Each number is 500 + 40 x the weight over its row's rms, rounded and kept within 0 to 999. Layers, rows and columns count from 0. Numbers have three digits each. The size before them is the row's rms in percent of the matrix's.

# layer 4 MLP down, 128x512, rms 0.0627, rows 0-127, columns 128-159
095:479429603410481522456472472504515457494525436512539436464452455522444450586571473546467564483524
097:514468530512480518508495494433528462433513466518505573585545555462523510530496526479522515560525
105:464539491509524525512460514537552468516536501471493509548497510505491500500478499538485513562531
097:553549613565590433491472570459506517447469464511468418462461427517457508478462450548501477583445
102:490561459509488507550513479454447466488449468523511431484467530458512516479527573555511470450513
101:481457491467442539558540515522536516469524496489438530547571540464409490507462468535499455495466
103:456494529490520499513484467487456549460397492460482500499557562444613549498475537481495501492533
093:438504477533540505508496445494460470510465504547434482464507561419486538404490510519488496498490
096:484424476501493526506523547485547585475439454594548432444497502411574418522476498465509557545512
095:524627495547548521459456470456516513527502468533496509505526529521464518497522576573456507560496
102:426531576470411463494552558543493513510460534490497500452449524498477525441456492504483508426517
100:486501421471491464541488495437497437454573489512539469497494568568536604471582439532585520526500
098:502505411523462462533554555436512518479500476495484529516441479474490572381502484484465547491478
095:490469436491477507564558458520531550451484549490534532488512430468495467537519427497527586409529
104:447448519522627495530460373528478482496499493501488525476534545479493538595546517527484454489505
104:596489493472440484504436493489467479466553500460475464450511449504487509558454468488506495577505
104:532426458459513482514477453530512556406493505557486553432478517446512510502451434505430516501511
103:517487429486408574509541448520505521520516477549503479532587581505502424463439487455466507527478
091:514488477491460497488481462547557549521569465453486458497513453542372513540494495508472579484529
103:446510521485476508477458457520567467513486474472542481512547519533431439473417501533570509426521
101:456524478566584549544542526538495435502487510539519520544479454510508508458522552477469431455580
100:496562568519565532510510518473478531498509477477485506491493530509510515544592499551505533455474
101:543481459409586513493472448523509476517540573490506513498461434461515504518427498517469469511562
102:508552393497453532466497390563492513448533510482428523462498529506420473494520564528486443555400
092:535527499582484566526455477455515444522515505479543504489513514535459428490501567457467448485485
100:494527549500533559491514393463502518491577492461522479526445545540479475480487466538482464543539
105:528479545538455489534473540454472504507471534521527527528456555419561484486534416530525486484511
094:569491549440513487455514539514468493497458508568500524465479520504503523501482361448451543536492
112:477509555563487479483496445489478496523558554448550474484563475480488501595510518575489514459500
096:496577466484517469545521506499457548510498502470431486451449498521529460507607499509548524514531
099:508518527490521537459459566456470473533538479537549488555535397602528482468532472482511481483510
097:485504481458529557510461492470474490511526481467506529432479541483552489459465485514560437534423
103:449548573461520518388481557528458536506495577589480435517573488498474482489500521446505550503525
099:446437521589565533421510482555505461524523521518513517486498579463514479554528430552494473531506
094:459503505511520570436530511380524423500417554605503528500483470502526472527562524528563462534451
099:515533531472495482430523507547554546513538484476482502496492549505492518457447621547459606474508
098:485523463429483469464444503435520585473456488434485499514509481497579523487494477468524538514482
098:521462507429485481531546482561549550532556526473514524514482493455504521444522489571487559567483
097:504483485465512461521570489368456510567552480495523572472571466483518524517533494522452565526492
099:459506546513438574448531555454523459474528482538517491468465528465552542489539461529475482514492
090:485480494441454512591422481472463496562483487454466468508567562451491491433509533411535483484472
100:474454455453498548456481434549484502476485474494492514504562565471543555478419530483445490561438
096:490516535402499495504503487502540547480530420457487531514431443508470526500488497485476453475473
105:458524544547598517501484490482532413543459556528513566461531460489464528543514505469493404484461
098:517494427482523534441461508536477506475505520492514500538493524404599501481537472476571452416526
098:505540504491511501538454539538481471447526439515522507535426529516531483581516478495429459509446
103:484493521407526466469480482488521396505518477459495484476483531517470488602527563481485514478534
098:485556508590527484409511514508522495547466511488538489464454464560501506514505487482499508497549
109:467513476483563528405497489588560464490542502568467536546567503532520547497547541427576483494565
096:485448496556507513401465489485501475516524577497499535509542421478553509454541477500480526479569
094:449493514499455462550579481484471476517492482522501487482498536545461506515558515415411492503440
100:500537480448480465535464542519499529467552480564467501505529526427494534523484545448471555598449
102:480487501531564450509495531481496533506484500507542520467529433542482532460507470449527486479463
107:513516495448451615513460456523484520511536505502457448534422530491501538411524583464490501484545
098:441531495511497444507529532477499477526510474540515495520535517515429514504510504461521510465532
095:490440541505510507459492395469474502506499499547517525518508554494443549457495499510570484595540
102:497417499451504521434534527522500488586538439499480540461512479513490515480479467484483496569492
103:503503547431496515441506494448531463486508446501472461566592440465459563520464514506485459421501
099:430430540494502383492536486453520424531556456552559540479490533507462538489479483506570431476512
098:524520574487551506544523531471498496513482540499483562478466533485569503543507486531472517511444
107:552484525501440466517440512466486520498532447444447409547532527496515470453454534572468462480494
103:504497434523490500483518437433488513466414517484501472503539582445449474506518500430459488578536
095:558469489527505497534478517553483484523457526473533567559509532511512506479529448562605467494500
099:487523519564473512574511486503498498467498461441510448485453490521527422493488530466549486529501
099:528551456517474510468501545528517525562505462478528454515480465474456471518552453466421517525521
104:414510543419510518521533473456489556550468471431510484489496527557536494481516474486486492511417
098:586469485450561502496505503517526507460490553520488409558520430515543536504584450500474556394476
105:467482528558536515580488496517542539535421569493522544472469486540467484509485499503442470512509
093:546481456484476512495487507500488586532520513458529526488452499536559529450439439448467522526432
101:510509541543619488475590543510563511517457510516446482470508486512530493480503503517565482511477
102:433426533486505546534517564528529530494581453449466542503513473421517492456463569474510476539493
103:497530451491478538504461475469478542508461482543539490562476490472504544532462441555481493465453
094:503544492534553429528500504536472435520560486468499502542504479481453552557534491526518459545574
105:560496469462553543512485524535587517475489567447522470537428460503528476480553510480491538463469
102:437464480520493527461448488455439531537462511526569473420520503468480391534522437432547473523474
099:478486463507508538525473527556513468561468593604533488434452573563543514537455533467471531449511
103:468533489514502507506544513523432478476446460420497526514413557416512503444508529529481442591577
099:511532527445435467472476486528413470458533438473416442502450510468478522536513517484461500473510
100:505521564588564464489448550508443501458456467395546558489484596520494520466496584557493495447485
098:425454425480492444491470535533468559553496500462460455441451549486511474511503520539508489554505
099:525441451470464467542467525488509432508499621463498477496507540531562411540507580454517566518533
098:488444479470520497520565469440455446561460483508493487540516556511485453477474518492541539511534
107:476527454485532523526527491554546490481541611538516567530557525539483515524427509484499516470559
102:457506511471520494478502552453509446522508527489507531478424441524419488546474493463481477516481
098:544494444600507472493498504515515526464506534486572512551446406526479490461544401535489602416542
100:514491550524446445508548520506428492488479467500462541534541456480516592437513499471500502403541
103:544554478461446514482525585476499556518576462466494545560573489477550475478479514453490491505535
102:549480551486473497478555500514492457495491456460530503535506436484544521507517488517554532550471
096:567530483481485485514423414563508491449528462497525416484480539505518512583463539499505520534470
097:499528519474465394441443507532501448469504468513443434549501501543530507442463579520388543470448
099:530479448481471567552528481516557574566545518492534479456500476527436460504536431497538540520496
105:431529471533480461427589451513547512570466538528492526499476564488481428485534523429469507445488
103:457558481474489469569507524484463558422510510480483462470365443474472517513536471530434442484469
099:480505528498496588527570519488477472556503490489490511499438501512429538529535569489518476438488
102:529397509574467527487500497586500623511453475505521482443528559432503566497556574583457443542449
098:521547575470419402489440472525489491454521531469409501532587443542490501477526530504538580445486
104:462487455521532479448545489506467481523436446529457441515474520490474487435552525517502477442535
100:487574553431441548505490491420526502481501521477494492504515454522432491508478564519513503529463
096:490525589462552531505480565445467603494520495493592527544569535513502487533475415466479423500518
104:541516522515493526495494489543488477458470439535412444457418465577495499529496517522502521482482
107:499443515441568477471466497526474468474452540444427512489488482530454440529494562471550456457547
107:526523455471435494522516457513528514574514475493498509527493470488547477472502515492422459509457
099:518500443520495460470497400535465540518529497449479494486546520515451501400547547472526456435513
096:455478488505467467541496517532402475484485489555513503510536527525571583529491453463547504454510
100:526454439499443501528459502500555498488497423491457462560501470479502389456583475459484522514465
097:553462497555461503552452453448573526477537507509539503469482465585484464521454462498567518498507
110:583486521489494521520507483487493480518552491498543481493519517551505511478443537475582507509494
099:503503554516522442440519498534468540416489508524467435484429452532452498523547536498498472515505
098:560461503510513541476489431499490414527480568505534503491540462485517520533486493571468445504503
104:572555470527477483495471516499486423537528496538549480561554492538487501551465483454557489507475
097:513485528527518495522448599483521479418492550533452571551500477503511556491444516448540526516473
097:523441554488421506457526455503569463442519505537437500492518439570498533526498422473532514476521
095:565468465526548421468457497493490491497481499492495483479497492454522460452543534527424553456494
101:477517523609494489517589470520469430501427529479446465538496461443516480530519436425514504486513
101:506594538576465379487518494460439525478445503445563470552565429471500514509452484509430498522506
100:502491417471474518506502526463542509510426571486452484495527471480541482554478472538484553552482
101:515453470525545406542476569537473557510542428556548556508524511539560541521480558561538505431526
095:568546545516515595521508503542517481504541535535510515472494514480479487476398475471510475520569
096:597533536508527486406483521444511516461508426540541559459488434523558548461426524526480507538477
099:474499413421585512463557516493469469513474478539518474479459495522517460470462453525490479467522
098:512534409534463480563477550475504522469527581465509530586592447484511482432555440540545520595514
099:470484487534463522521488513467502458553487558552477511493520508545499565504453547468518549519559
099:478497523485521570524515525488510528473474531533504546444497516522467484497454537543543499555514
104:467473515434500517545540558542575496481508511537469531490452500506470470569538549504479567527529
102:475453488524554504519506574538536450520512512494491499472457514517588455553527558459457525469542
103:525509436476483576520521509498482472493514471473462478526497503536519492476542495497504515453482
102:489440473566572559546540427559467532514480506455528532477476499485495483496498404553503492438484
103:502466500543449393567465589512534548510392546541489541408476441480490465549500511522515479486415